Part of a small language model's weights.
Size: width 224, 7 heads of 64, MLP 896 GELU, 10.8M parameters.
Training: a variant of SOAP for these matrices, 264M tokens, 4024 steps.
Each number is 50 + 10 x the weight over the matrix's rms, rounded and kept within 0 to 99. Layers, rows and columns count from 0.

# layer 8 attention value, 448x224, rms 0.0403, rows 300-319, columns 112-223
48 53 61 63 62 49 56 46 43 59 37 41 45 57 46 53 39 58 65 46 45 57 30 56 45 55 63 62 63 72 49 39 53 52 61 59 35 40 46 66 50 54 49 61 39 41 54 46 41 46 55 48 47 58 58 64 56 60 52 54 50 56 44 55 34 50 67 29 56 44 46 35 39 41 51 65 56 40 30 52 59 59 39 41 37 54 55 53 46 65 53 43 44 40 58 49 56 47 54 61 51 64 56 55 38 43 42 56 43 59 54 33
57 44 64 61 50 39 64 54 54 24 58 61 52 43 40 54 34 48 56 44 59 57 46 48 45 52 46 41 71 49 58 60 45 62 47 43 48 56 64 47 37 48 59 61 44 50 55 59 47 47 36 53 50 39 49 51 43 50 45 46 57 56 64 41 62 61 43 61 48 40 35 38 36 49 55 45 46 38 66 34 47 51 34 48 61 53 62 41 50 54 55 54 39 56 38 57 51 53 29 69 33 29 35 53 71 65 73 53 34 39 22 44
68 40 61 56 54 48 63 63 45 31 41 56 57 57 48 57 68 55 58 57 53 64 54 56 38 49 38 51 54 36 48 37 64 46 38 47 43 54 34 56 57 47 46 37 50 49 66 54 55 61 58 38 47 45 59 44 60 37 67 55 59 54 38 33 51 40 42 39 45 34 54 54 55 47 59 53 47 55 33 49 48 45 55 59 61 69 56 32 66 61 40 50 58 37 48 60 49 68 55 50 69 56 28 48 57 55 35 53 59 48 39 42
43 50 59 33 56 41 50 47 47 45 41 60 54 39 61 33 53 42 58 47 54 57 57 54 58 70 47 53 49 52 14 54 52 48 50 49 40 43 40 47 46 48 34 41 48 43 49 59 43 44 56 45 48 54 38 64 52 46 67 56 62 27 60 51 34 56 37 58 38 31 57 37 61 35 65 37 42 27 53 46 51 60 52 56 50 53 64 45 55 52 62 73 69 58 61 34 48 67 49 46 55 48 50 71 40 50 52 45 37 42 63 51
56 45 39 50 43 60 51 68 52 32 39 65 53 45 35 52 61 64 53 52 59 59 55 41 37 53 79 65 63 59 49 59 58 34 45 37 50 57 48 49 45 52 54 55 55 48 53 48 58 51 59 63 47 44 57 28 22 60 56 56 41 53 50 44 41 59 69 49 61 70 53 56 54 48 51 56 68 41 42 39 56 42 61 51 62 57 39 51 42 56 46 38 44 49 49 63 32 49 37 62 59 60 54 55 73 52 39 58 52 56 49 63
41 65 46 57 39 61 48 53 49 46 31 57 48 37 56 59 42 53 39 33 44 41 33 52 52 49 56 44 52 60 26 67 53 44 53 64 49 59 68 23 38 44 56 45 56 60 77 72 54 45 47 46 66 53 40 47 58 40 39 54 28 40 60 60 46 63 46 47 48 39 66 61 56 64 61 27 35 59 58 55 38 50 69 57 47 56 49 43 55 29 44 40 54 52 56 52 59 41 49 43 52 41 57 44 46 58 46 50 55 51 42 49
38 51 50 51 43 47 45 53 44 46 54 55 42 58 38 59 52 58 53 54 35 59 58 59 42 56 42 66 36 57 43 41 56 30 61 37 41 54 50 47 60 63 45 57 30 47 47 37 61 47 66 76 46 65 35 42 49 29 58 53 47 54 45 40 59 46 49 51 73 52 49 35 49 41 47 52 57 52 42 29 60 56 49 56 47 59 41 56 52 59 50 46 48 50 66 49 59 49 42 50 46 58 36 46 52 67 60 68 55 55 63 53
19 62 47 46 43 57 54 44 49 28 37 64 40 58 68 33 53 44 48 33 63 57 43 44 41 52 46 53 42 39 51 46 61 48 55 42 47 51 50 43 65 54 42 53 64 48 63 54 42 38 59 43 58 50 31 38 72 38 59 45 45 61 56 46 62 40 48 63 49 53 56 41 66 59 48 43 50 57 55 49 23 36 47 43 40 46 46 36 71 67 61 49 52 41 35 54 70 52 50 37 31 49 45 35 42 54 68 65 51 61 46 48
33 59 60 47 44 60 53 58 65 50 51 73 57 42 52 51 49 49 41 45 46 41 45 39 40 38 60 49 38 53 63 42 66 40 47 46 45 54 40 48 55 52 51 40 45 67 55 44 48 49 53 65 53 31 58 65 44 29 43 50 57 39 57 47 70 55 45 38 47 57 53 41 50 60 47 46 65 74 61 56 54 38 42 62 51 45 47 49 49 51 39 57 70 49 54 40 44 59 47 46 34 31 44 32 50 47 65 56 51 38 54 63
58 73 54 36 52 61 42 38 53 46 65 45 58 53 37 42 46 70 43 52 58 58 56 54 39 43 63 44 34 42 42 38 57 46 35 53 38 64 62 35 39 44 39 52 52 41 50 63 48 43 75 59 47 45 48 36 42 63 39 44 61 54 56 45 49 38 46 48 47 47 59 67 43 43 38 43 58 48 31 55 62 47 55 56 44 39 23 50 32 52 36 43 53 53 52 50 65 50 52 47 46 62 60 49 65 54 41 31 45 56 54 56
41 45 46 36 44 49 53 47 50 46 35 28 56 59 67 61 47 49 52 56 45 41 66 31 52 45 59 49 79 58 53 29 48 39 37 53 50 56 42 54 34 55 33 62 55 49 55 41 63 51 60 50 51 47 55 46 42 44 41 45 39 41 54 62 34 34 47 58 53 56 67 51 31 52 60 67 58 44 54 59 40 57 40 52 58 61 48 47 41 68 54 33 32 55 47 50 48 65 53 32 56 65 38 58 58 50 38 46 52 50 55 35
50 48 57 41 43 59 49 42 33 40 56 48 64 38 57 46 43 44 31 53 41 50 52 53 65 52 47 41 52 58 56 54 66 48 53 50 52 37 49 57 75 45 70 54 53 68 53 48 45 52 53 56 41 49 46 63 52 60 51 53 46 65 66 51 50 56 49 48 71 43 69 52 56 51 66 48 43 46 53 52 54 52 35 35 54 56 66 55 43 39 33 35 49 46 50 47 61 43 34 46 65 29 56 68 47 60 49 47 52 59 54 44
56 55 50 55 50 58 34 46 52 53 51 55 52 63 55 54 53 34 33 26 55 32 55 49 69 52 54 38 40 45 38 51 62 54 38 58 55 52 57 56 43 64 62 58 55 49 40 62 55 46 49 31 54 46 41 57 51 48 58 45 59 38 62 50 58 53 43 50 49 67 41 48 41 43 41 63 60 50 48 48 42 63 55 49 58 37 58 74 52 56 55 40 44 51 68 36 50 32 37 48 63 72 52 47 64 58 53 40 49 50 58 59
41 36 44 44 66 26 34 42 45 31 48 59 59 48 47 37 40 42 52 57 62 53 54 47 40 30 42 45 49 45 44 31 44 53 56 46 54 43 49 55 42 40 57 47 52 54 49 43 54 45 36 52 34 44 52 42 48 29 32 33 39 36 58 50 53 64 32 63 58 57 43 61 67 58 45 31 51 55 58 29 59 61 47 70 52 43 38 50 59 54 42 33 54 68 48 42 41 57 54 58 44 75 42 75 53 49 32 51 56 68 46 34
43 54 52 54 39 56 53 58 49 60 40 51 37 47 40 64 27 54 63 58 52 36 39 31 62 41 61 57 65 38 46 35 52 50 42 60 50 51 43 45 36 54 37 38 55 65 63 51 55 74 38 51 46 63 48 51 57 76 34 52 51 42 46 39 49 50 54 57 63 45 45 50 37 33 64 51 42 36 45 63 59 60 40 44 18 47 70 48 51 42 46 49 46 56 52 63 54 52 54 52 55 58 62 35 38 53 35 43 63 54 63 51
51 46 54 65 33 39 42 40 59 70 56 53 44 46 51 37 51 63 35 40 53 44 63 56 32 58 52 77 47 40 47 69 42 46 59 48 43 58 52 56 41 59 40 45 57 59 58 36 53 51 48 42 58 50 63 46 58 67 49 54 73 53 48 54 63 58 55 65 52 51 62 53 49 43 42 39 65 58 52 49 45 41 58 57 54 60 42 59 35 52 49 38 46 47 51 46 37 56 55 73 58 54 56 64 58 58 48 36 33 48 58 40
39 47 57 59 37 47 52 61 42 61 53 56 62 49 39 51 45 66 41 51 52 51 57 58 48 52 46 44 55 61 57 49 64 68 47 46 60 48 47 51 56 56 52 64 53 46 36 58 50 54 42 44 66 42 62 64 49 46 61 24 55 55 65 49 52 53 54 42 40 41 48 51 52 61 40 67 52 50 41 54 55 75 40 40 30 53 48 63 59 55 43 49 47 46 57 48 59 38 43 51 47 43 67 35 66 48 49 55 40 58 41 51
45 61 47 46 57 55 66 72 49 53 48 53 64 31 50 58 55 38 44 35 47 51 40 58 47 44 56 32 52 50 39 38 41 52 32 62 50 59 52 45 56 45 52 63 47 48 41 29 53 41 56 49 50 52 58 54 46 62 59 48 41 54 58 46 49 43 50 42 31 54 47 51 50 34 53 37 46 38 44 49 48 46 54 41 45 38 33 44 57 56 49 51 64 51 41 64 45 68 60 50 40 48 59 39 71 47 69 30 41 56 50 44
30 50 53 42 36 51 43 63 63 37 54 48 43 44 54 49 52 53 47 56 54 41 48 65 44 59 62 57 63 42 42 55 61 60 39 53 38 40 36 45 58 61 51 71 67 65 45 40 44 55 42 48 63 41 65 48 48 39 57 55 47 52 51 54 49 58 53 65 51 66 65 54 44 75 52 53 28 43 64 61 57 64 48 48 36 55 59 54 37 54 63 34 50 55 52 60 45 52 58 43 54 59 48 55 55 41 53 46 51 52 57 38
51 43 39 44 48 53 31 35 45 40 61 57 43 38 46 45 52 49 36 34 60 60 54 58 48 42 55 30 50 61 58 51 50 40 44 57 63 52 68 62 45 50 60 51 40 61 73 54 52 58 37 65 67 25 45 55 42 60 48 42 40 59 59 43 63 59 43 63 65 58 51 52 59 64 49 62 45 50 32 33 42 50 47 43 39 39 52 67 52 53 48 46 49 36 52 47 70 45 55 49 43 40 48 67 62 56 57 72 41 52 66 61
# layer 8 attention output (transposed), 448x224, rms 0.0479, rows 300-319, columns 112-223
60 69 47 54 45 54 54 41 60 42 80 57 64 43 56 57 42 53 68 38 42 33 88 49 61 40 54 60 50 44 40 49 47 61 42 30 62 52 48 55 55 60 49 52 45 53 69 76 44 38 64 59 35 57 50 41 30 47 53 55 49 45 40 55 43 49 40 40 31 49 51 60 39 43 44 47 52 64 53 49 56 51 49 55 30 52 54 65 45 51 25 46 52 51 50 47 58 62 42 21 38 45 45 42 49 64 45 58 48 54 45 52
38 36 55 51 33 46 70 44 54 51 39 43 41 58 43 46 65 43 60 61 63 46 49 42 43 60 35 67 38 41 47 46 49 48 40 54 36 27 53 54 51 60 36 48 47 29 51 55 53 48 57 43 38 56 44 57 51 49 58 63 46 28 53 54 56 49 62 47 67 38 56 46 42 39 52 44 57 40 40 45 46 39 54 53 43 35 49 54 42 52 57 34 24 57 54 47 34 58 36 51 69 48 49 51 47 45 40 43 52 50 49 58
43 65 58 64 37 53 49 32 71 44 52 50 49 33 59 64 59 60 61 69 31 35 42 42 47 41 55 47 57 50 55 44 67 38 39 33 24 48 69 37 31 62 55 56 39 46 51 52 57 41 60 42 49 51 63 51 47 67 63 63 48 63 51 48 49 44 64 44 50 53 50 53 54 39 57 67 41 68 45 22 49 51 54 57 54 35 42 60 67 41 57 62 36 43 55 49 50 53 32 61 64 47 49 48 47 58 44 49 35 44 41 55
54 60 60 47 69 50 42 50 65 59 51 57 50 28 45 54 54 31 54 44 49 68 45 53 48 38 65 48 39 56 58 54 58 49 45 51 50 58 65 51 44 51 60 35 57 49 46 50 43 44 70 51 48 47 46 45 44 59 62 44 50 40 52 53 49 40 65 50 51 76 55 44 44 51 57 29 49 48 42 45 50 30 62 38 59 47 49 65 33 66 46 63 47 41 42 57 47 24 60 41 47 64 40 49 63 47 65 42 46 50 33 64
45 39 53 48 48 43 52 43 40 59 45 35 64 57 46 66 35 53 42 42 69 40 54 49 79 45 27 68 41 49 55 51 47 46 42 36 41 42 43 71 37 69 42 49 56 36 62 38 51 52 38 39 63 52 46 57 34 53 45 45 63 47 24 47 48 68 51 55 47 43 50 56 40 53 41 37 36 39 54 41 47 49 49 57 43 42 58 50 69 61 43 49 26 26 36 32 62 50 48 57 70 49 56 37 31 43 39 56 54 40 65 53
42 55 48 36 63 30 53 45 52 37 57 59 56 57 67 24 74 39 33 62 38 48 58 65 38 47 31 41 53 49 59 45 38 60 63 49 56 51 57 45 60 47 45 47 46 32 43 30 34 47 43 42 49 61 55 49 58 69 48 61 56 63 60 36 45 52 47 62 45 43 32 29 46 44 35 58 50 51 44 52 63 34 58 34 47 47 47 57 50 48 56 55 81 41 75 52 58 46 48 45 53 53 53 55 81 30 65 56 54 44 41 64
37 40 47 37 43 46 58 55 55 52 56 51 43 38 37 49 51 63 51 33 74 56 53 52 48 49 44 53 43 51 50 59 43 48 32 61 45 32 47 41 49 34 65 44 53 56 29 66 42 39 58 41 47 47 53 58 34 61 52 58 57 63 57 55 57 47 51 48 41 54 42 55 61 51 38 41 50 64 34 60 62 62 49 63 47 41 65 48 50 55 33 55 52 56 41 41 57 31 54 52 46 23 40 40 43 54 39 47 51 43 37 31
48 52 48 51 49 65 65 68 62 51 39 56 48 34 44 49 49 55 49 57 54 44 39 58 46 52 49 56 50 58 43 43 39 47 43 36 34 55 38 61 59 52 65 38 40 52 40 24 53 60 39 49 45 41 47 47 55 28 59 52 51 45 52 46 39 47 49 38 44 48 48 55 36 31 42 56 40 35 56 55 59 30 39 67 63 53 57 55 58 53 42 60 56 40 52 63 48 36 46 39 53 59 49 51 48 40 25 36 52 55 47 68
37 37 46 53 33 70 56 51 44 53 46 63 55 61 46 49 62 52 50 55 42 55 54 52 55 33 52 37 55 55 43 39 49 39 45 48 54 54 62 52 42 59 59 53 40 55 55 39 57 48 39 52 61 46 40 45 54 58 58 65 61 42 43 49 40 57 49 47 41 48 37 42 64 64 57 55 44 45 31 48 20 50 58 52 31 38 61 43 54 47 51 54 44 47 62 66 35 42 47 44 39 51 70 48 52 65 44 48 55 43 55 42
55 31 38 64 51 47 51 50 44 44 34 52 68 64 36 83 69 48 45 47 38 56 45 51 62 75 62 57 57 41 73 51 39 43 61 40 58 48 39 34 44 46 40 49 44 48 72 38 41 43 34 54 42 59 43 48 57 60 59 44 19 69 37 37 59 52 48 35 56 48 40 49 62 58 44 45 57 53 68 47 49 48 60 35 37 53 54 51 51 63 59 62 50 65 44 57 46 52 42 52 57 58 35 44 48 48 61 66 53 47 41 38
52 54 45 36 33 41 39 63 43 65 58 49 30 40 52 42 46 54 53 43 72 54 51 48 27 46 42 32 40 38 41 65 39 41 45 55 62 33 42 49 53 48 49 49 46 52 61 35 76 62 47 49 57 57 46 63 49 66 45 35 42 55 45 36 34 52 53 50 49 38 59 58 40 30 49 55 47 28 50 54 61 50 42 57 47 68 46 43 44 70 58 45 52 36 59 43 42 37 29 66 51 48 69 57 48 53 60 42 39 51 55 45
51 43 59 44 47 39 54 55 40 44 52 20 47 66 38 56 45 56 47 49 49 52 48 50 47 42 57 56 61 52 39 67 62 44 49 40 52 45 43 39 70 42 50 43 50 46 62 39 69 63 38 60 37 55 48 55 39 72 53 50 50 53 73 44 48 53 54 55 36 53 60 59 39 42 49 67 45 44 51 57 46 46 55 45 59 48 34 40 40 34 60 54 72 47 51 59 42 26 60 50 33 50 46 45 42 54 34 46 57 38 54 41
68 42 65 53 52 48 57 60 28 60 35 43 54 62 50 62 30 50 41 49 29 58 45 32 41 48 45 59 45 44 53 59 49 60 51 39 64 40 49 54 45 45 48 62 55 64 38 54 50 51 55 44 57 49 47 48 45 48 36 35 57 58 47 52 49 69 41 50 49 48 53 45 40 49 58 44 48 46 54 30 42 32 82 49 54 61 41 35 48 70 37 65 47 48 45 53 70 55 43 60 63 60 54 59 49 44 45 67 58 59 45 52
41 48 65 41 40 64 64 62 53 63 69 39 60 44 50 49 42 70 44 43 44 58 40 28 47 68 47 49 42 53 68 54 54 43 38 59 51 62 57 50 50 50 44 34 52 30 61 38 52 48 45 41 44 43 42 56 37 43 43 55 56 43 35 48 54 34 38 64 50 48 49 54 43 42 58 49 49 55 63 62 45 66 47 36 40 66 40 36 50 59 49 61 50 60 46 64 47 40 31 51 36 34 48 49 52 49 44 53 42 36 62 52
57 46 55 38 46 49 45 37 37 55 44 41 44 44 47 57 52 35 49 75 62 53 60 51 48 27 59 54 57 57 55 46 46 38 43 48 48 51 49 47 65 50 26 73 56 48 43 51 53 34 61 48 60 62 58 71 59 44 59 57 53 62 45 45 56 45 52 48 52 54 56 51 54 57 32 67 68 65 77 52 55 54 68 33 43 48 52 56 42 58 52 50 82 50 52 40 52 56 48 54 33 46 50 66 61 61 48 44 71 51 62 42
50 31 33 34 40 68 65 53 54 43 56 29 40 54 54 48 52 43 50 64 41 62 56 44 62 55 48 26 51 50 56 49 52 44 42 58 54 52 55 37 60 48 44 55 47 48 54 59 60 57 38 52 39 58 43 40 49 36 54 42 57 60 39 35 40 55 55 30 49 43 53 48 65 61 57 53 56 68 33 67 46 58 62 57 41 40 56 51 53 57 44 59 45 59 40 62 72 48 30 48 44 51 43 38 55 49 63 73 41 53 66 54
61 48 46 65 43 36 49 49 55 62 63 39 49 48 48 48 51 38 42 41 33 45 67 51 45 55 62 60 40 43 38 54 42 72 62 56 51 34 44 52 57 44 45 58 58 42 55 58 61 45 64 64 39 58 53 27 71 43 44 55 53 41 41 54 35 69 48 55 33 61 52 45 40 46 40 55 51 51 42 47 46 36 69 46 38 48 47 36 57 40 50 50 44 57 39 48 63 59 53 40 47 61 56 43 44 55 31 65 50 46 43 44
42 40 55 48 41 26 42 42 41 63 48 57 49 38 39 54 43 63 53 40 23 31 48 55 42 57 46 55 46 50 45 40 38 48 54 51 57 54 35 43 54 53 60 58 57 62 48 53 37 59 42 57 64 37 51 54 52 43 55 70 57 51 37 57 49 63 53 38 53 52 46 47 36 68 49 59 46 39 40 43 49 59 47 43 60 60 18 64 55 56 46 53 34 57 66 36 54 52 42 55 58 45 41 52 36 48 37 36 57 63 48 51
43 36 57 45 48 44 47 42 53 62 48 52 55 50 42 45 66 49 40 47 49 47 35 31 43 40 57 35 54 67 54 44 41 44 54 50 61 50 56 38 53 49 52 50 46 45 47 44 59 53 40 83 46 43 57 59 66 58 40 51 56 49 46 39 45 60 58 53 31 55 61 38 57 29 59 61 34 37 50 42 46 56 54 36 58 54 45 41 51 36 53 52 44 45 48 51 57 29 43 44 44 35 48 44 35 61 46 55 47 59 51 43
53 46 47 32 55 54 49 63 35 54 36 51 56 77 46 48 56 51 52 51 70 35 72 45 64 47 52 50 48 49 43 62 50 47 62 51 60 55 40 40 59 43 38 41 52 49 42 49 56 57 56 50 34 54 39 43 52 40 53 74 33 54 53 67 40 46 70 53 56 47 50 37 52 47 61 53 44 50 53 60 60 32 39 53 47 66 63 55 54 27 63 56 54 67 51 39 40 28 46 55 48 52 40 48 47 59 50 49 46 45 50 46
# layer 8 attention query, 448x224, rms 0.0582, rows 320-331, columns 112-223
49 36 36 65 59 56 43 57 44 50 68 35 29 65 52 38 58 46 51 62 57 59 58 17 38 41 50 34 56 46 38 35 61 34 50 58 55 37 57 37 51 47 35 41 60 47 66 52 40 51 37 43 58 54 60 46 63 51 73 33 55 26 41 67 44 53 54 58 35 57 63 66 34 46 53 35 45 42 38 40 58 44 42 48 23 66 62 31 48 57 59 53 47 49 43 54 39 40 48 61 51 33 68 73 40 52 75 69 38 70 53 41
31 55 53 65 69 35 41 57 62 34 67 38 33 40 47 48 51 64 35 52 46 44 51 63 53 45 31 41 45 49 28 62 44 62 49 53 49 50 47 66 56 64 65 51 44 51 44 55 38 45 52 46 38 50 42 57 35 58 40 51 60 53 70 55 59 38 44 36 34 56 60 62 56 63 73 50 33 57 64 51 39 48 56 34 57 30 54 56 46 40 45 35 61 46 35 43 70 48 49 44 49 58 62 60 43 65 54 50 35 58 73 44
49 56 47 51 43 31 49 56 47 62 39 54 45 24 52 62 39 57 59 64 29 65 52 33 51 39 47 45 43 54 18 53 48 47 62 44 71 50 47 38 39 49 36 48 44 39 50 38 47 62 43 56 34 41 43 52 54 58 42 68 53 66 26 55 56 53 49 36 69 49 46 50 57 68 46 41 44 34 44 67 63 37 68 50 28 44 18 60 61 44 54 60 58 56 55 51 38 60 48 63 47 40 55 57 52 76 57 44 45 53 51 46
53 40 49 53 45 49 59 43 62 43 47 43 49 54 50 69 59 69 49 39 53 46 38 49 60 31 71 47 64 60 49 58 69 48 83 61 65 56 30 57 36 57 44 63 59 57 40 38 51 43 37 48 46 49 67 21 59 41 59 56 70 42 50 41 46 54 45 53 68 57 49 52 40 54 63 48 52 39 70 57 45 38 65 31 51 42 47 34 38 35 21 57 77 60 34 38 62 40 40 55 58 54 53 36 59 42 65 66 44 44 64 37
54 49 39 47 54 62 62 42 60 37 28 52 44 53 41 74 63 22 57 55 69 41 47 49 51 64 50 57 47 44 24 54 67 51 58 62 44 51 62 27 50 34 45 64 68 73 17 54 45 43 48 50 46 59 71 50 38 36 58 47 60 51 61 49 59 59 55 56 67 50 51 52 47 52 55 50 61 65 57 59 51 27 37 63 34 44 58 41 47 47 45 56 68 44 74 40 65 61 42 59 37 46 60 43 43 53 48 50 56 41 59 34
27 51 59 71 52 39 32 42 57 21 66 56 41 33 51 31 41 42 52 65 47 33 60 43 46 55 45 63 44 44 53 53 67 38 41 60 46 45 65 64 42 40 59 48 30 49 45 47 53 49 25 42 38 51 42 65 33 47 54 64 45 45 46 53 56 55 48 63 58 52 38 40 53 58 51 60 59 60 59 32 73 62 27 60 29 50 57 52 64 33 52 50 43 48 42 55 43 39 44 51 45 45 46 59 53 80 50 31 55 51 44 46
62 48 52 54 49 44 35 50 44 64 32 37 52 64 39 56 44 50 37 49 40 37 56 59 49 56 52 42 38 43 59 49 73 50 47 49 48 55 53 56 60 54 52 69 49 52 63 60 60 45 62 52 22 42 60 66 50 53 35 57 41 51 54 53 51 67 50 61 63 50 49 41 43 59 44 49 45 48 47 47 39 43 48 46 46 49 32 59 41 54 61 49 43 44 35 58 57 55 41 62 49 38 57 66 59 41 46 40 40 37 43 42
31 41 45 52 23 61 63 62 53 62 51 77 57 59 36 60 45 47 43 46 49 51 35 62 37 53 43 52 40 54 59 43 41 45 75 47 44 44 71 50 42 96 57 55 42 48 40 52 50 59 51 46 47 51 60 45 51 63 40 68 64 44 44 40 62 28 39 69 47 47 52 53 60 48 44 39 44 54 48 61 72 30 32 48 44 59 32 51 31 62 59 58 53 41 40 42 54 45 53 65 27 56 31 50 37 55 46 47 41 36 51 39
53 45 39 47 50 42 42 49 30 51 40 54 42 49 63 47 35 40 43 36 58 54 27 44 35 60 57 65 60 52 49 33 36 50 44 53 52 66 57 45 42 42 65 40 47 56 64 49 40 42 51 50 56 26 71 63 47 49 49 57 48 67 42 56 39 67 65 60 52 71 56 38 59 35 58 51 69 44 61 42 60 32 59 45 43 38 49 44 45 36 46 42 61 48 40 57 41 65 57 43 52 53 45 51 40 47 52 60 59 39 81 50
41 49 37 38 39 60 49 69 43 44 48 47 48 50 52 45 42 69 42 48 63 33 53 34 39 53 26 33 48 44 45 55 51 47 57 42 57 44 51 53 50 48 52 61 46 39 53 55 46 30 40 71 58 53 69 63 48 42 38 48 46 75 67 53 59 49 40 49 54 53 58 37 48 63 52 50 63 57 38 49 46 37 55 52 60 59 58 60 35 53 46 42 49 38 53 39 47 36 55 42 51 62 51 56 63 55 62 48 52 43 26 59
57 44 32 54 64 37 63 56 45 43 43 41 58 52 39 39 57 56 57 61 42 51 52 46 50 57 32 54 50 39 61 45 58 51 76 47 36 61 59 55 49 68 43 51 31 64 41 52 30 53 45 55 63 60 35 55 40 50 38 51 47 52 44 66 67 53 46 49 38 74 31 53 45 55 25 55 58 60 55 65 50 49 54 59 54 47 62 33 39 44 54 49 36 47 51 47 45 43 52 46 55 61 60 37 74 51 50 47 63 33 51 43
56 72 45 44 66 63 40 60 41 57 34 37 50 47 54 57 66 53 53 50 45 41 49 58 44 50 55 47 58 47 52 56 44 45 57 63 33 53 49 47 36 63 47 18 43 44 46 55 34 58 52 43 62 62 45 30 58 63 51 29 66 46 47 69 45 58 58 49 61 29 59 41 55 52 57 41 54 43 41 57 46 58 35 48 66 61 53 34 46 46 47 41 48 56 53 49 54 50 56 52 61 46 50 31 44 47 41 46 39 37 36 42
# layer 8 attention key, 448x224, rms 0.0591, rows 320-330, columns 112-223
48 25 36 60 53 51 27 62 52 58 64 42 51 52 43 38 45 57 49 50 67 51 45 77 52 40 57 53 39 63 57 59 74 47 64 55 61 56 56 48 65 58 46 52 66 47 58 44 53 52 22 59 39 64 55 12 64 61 50 54 44 54 38 42 43 66 54 46 49 50 52 66 41 46 40 53 42 36 51 56 24 38 43 74 37 47 63 37 43 51 59 53 52 27 50 33 54 57 51 56 45 53 52 62 53 62 66 43 42 51 26 40
51 55 40 56 40 50 46 49 57 26 73 51 75 56 61 54 58 55 41 40 46 50 52 51 47 41 39 56 42 62 35 47 40 48 58 52 65 53 59 46 63 74 60 64 44 50 23 57 58 51 56 31 64 39 46 48 32 47 52 71 52 42 29 54 56 44 28 35 54 72 51 52 42 45 67 50 51 68 61 35 39 52 57 57 76 37 58 76 52 37 45 50 46 31 53 61 57 44 50 40 63 58 54 59 46 31 62 36 50 46 41 36
49 47 44 36 55 53 50 51 50 50 38 39 57 57 61 39 55 52 64 36 44 56 57 52 55 48 56 62 57 74 50 59 71 44 50 66 62 30 43 51 52 55 56 63 33 61 42 54 42 37 69 42 56 49 36 49 34 60 53 47 48 64 46 25 36 68 62 39 58 53 27 66 53 69 40 50 47 40 56 46 68 55 69 48 43 67 27 58 41 56 51 44 45 53 46 54 52 50 49 48 69 28 54 52 29 57 46 54 34 24 62 42
56 63 56 35 67 42 63 47 46 53 48 55 45 60 44 52 68 54 36 34 43 44 48 54 65 43 68 46 77 59 39 52 50 49 44 43 54 37 45 62 44 48 64 52 62 49 35 43 51 71 50 25 52 47 42 46 53 51 45 42 43 58 50 30 57 61 21 42 35 59 57 79 70 41 43 71 52 38 43 53 66 36 39 67 49 61 51 48 46 33 60 52 47 64 67 36 70 39 61 56 59 42 40 54 46 38 29 90 52 52 53 54
53 63 42 59 52 55 44 58 59 51 62 48 34 55 67 51 43 50 37 54 50 52 46 51 42 58 54 29 35 53 35 68 42 42 32 56 51 40 44 43 65 60 65 35 33 54 37 45 46 58 43 34 41 49 69 40 66 40 53 48 45 56 55 54 43 62 41 49 61 59 42 49 50 45 49 68 55 49 60 39 57 34 51 66 63 64 60 29 49 54 58 50 53 55 49 40 65 56 71 55 36 56 77 70 48 63 47 52 37 43 35 47
45 53 53 38 61 52 40 43 69 62 51 48 44 53 56 52 56 43 36 66 58 53 44 45 65 63 41 36 31 66 54 64 43 56 38 47 38 55 63 61 52 46 38 52 53 44 42 54 52 36 40 65 52 38 55 57 30 55 45 70 56 49 43 60 47 37 56 79 35 45 19 48 40 54 68 45 44 48 36 49 46 49 50 60 45 37 57 55 57 53 46 52 72 40 49 61 53 52 52 53 51 55 63 41 44 57 53 48 65 32 43 69
48 51 42 50 56 41 51 61 52 25 30 44 55 55 55 41 33 40 60 43 47 42 59 51 45 60 50 78 41 40 52 47 48 58 57 45 42 62 46 56 53 55 65 53 41 55 68 36 68 44 60 46 38 56 53 62 62 21 49 51 53 54 59 48 51 38 56 50 63 63 79 48 53 60 39 57 54 66 47 53 56 65 58 47 54 40 27 55 43 48 57 38 58 56 76 38 59 47 29 58 37 48 58 53 48 49 20 41 42 33 59 52
36 56 63 44 44 55 50 47 47 42 41 56 48 59 57 47 48 45 50 22 50 42 55 46 55 59 39 67 37 70 31 33 49 42 59 56 57 43 51 59 45 62 82 49 57 54 53 57 43 42 46 51 43 49 60 51 28 51 63 54 54 65 45 56 60 50 37 46 40 57 54 56 41 47 47 44 48 47 43 38 77 47 42 39 56 46 51 51 38 28 67 57 44 40 33 48 43 43 44 49 57 60 27 38 50 44 35 52 41 50 59 67
69 53 27 61 51 34 53 43 14 51 46 45 57 52 35 25 65 55 45 50 50 52 45 64 45 62 39 65 44 57 52 53 44 51 62 68 48 68 47 37 57 53 49 51 41 66 53 53 48 63 29 63 62 57 47 58 63 59 47 43 30 61 44 50 35 46 38 41 25 41 52 35 49 69 38 35 51 42 57 56 41 27 53 53 65 28 57 33 54 51 62 38 54 48 62 32 49 46 64 46 36 48 56 31 44 68 29 56 31 60 59 47
46 45 47 40 57 56 42 42 40 41 67 42 42 32 52 40 38 60 52 53 52 47 56 42 47 65 48 42 57 57 59 50 53 54 72 28 51 32 49 52 62 57 59 60 48 37 55 39 62 32 49 40 63 53 59 55 52 34 63 71 57 63 38 30 34 60 27 49 42 56 55 24 55 37 59 40 56 49 49 46 60 53 46 47 66 54 51 62 37 52 61 59 30 43 59 47 50 34 41 60 61 68 51 54 22 45 56 55 56 38 49 56
48 40 51 50 47 39 49 74 46 52 46 45 55 61 49 44 28 49 68 62 55 60 46 51 52 68 61 51 66 50 46 58 63 62 38 55 40 56 39 62 38 47 63 66 60 46 45 61 38 69 48 53 50 65 50 43 36 52 46 49 51 67 34 72 57 51 44 49 44 56 42 52 65 69 38 51 66 60 42 67 42 48 50 64 48 42 47 50 71 34 52 38 45 54 46 42 44 33 51 54 51 43 53 66 47 55 46 38 53 56 52 50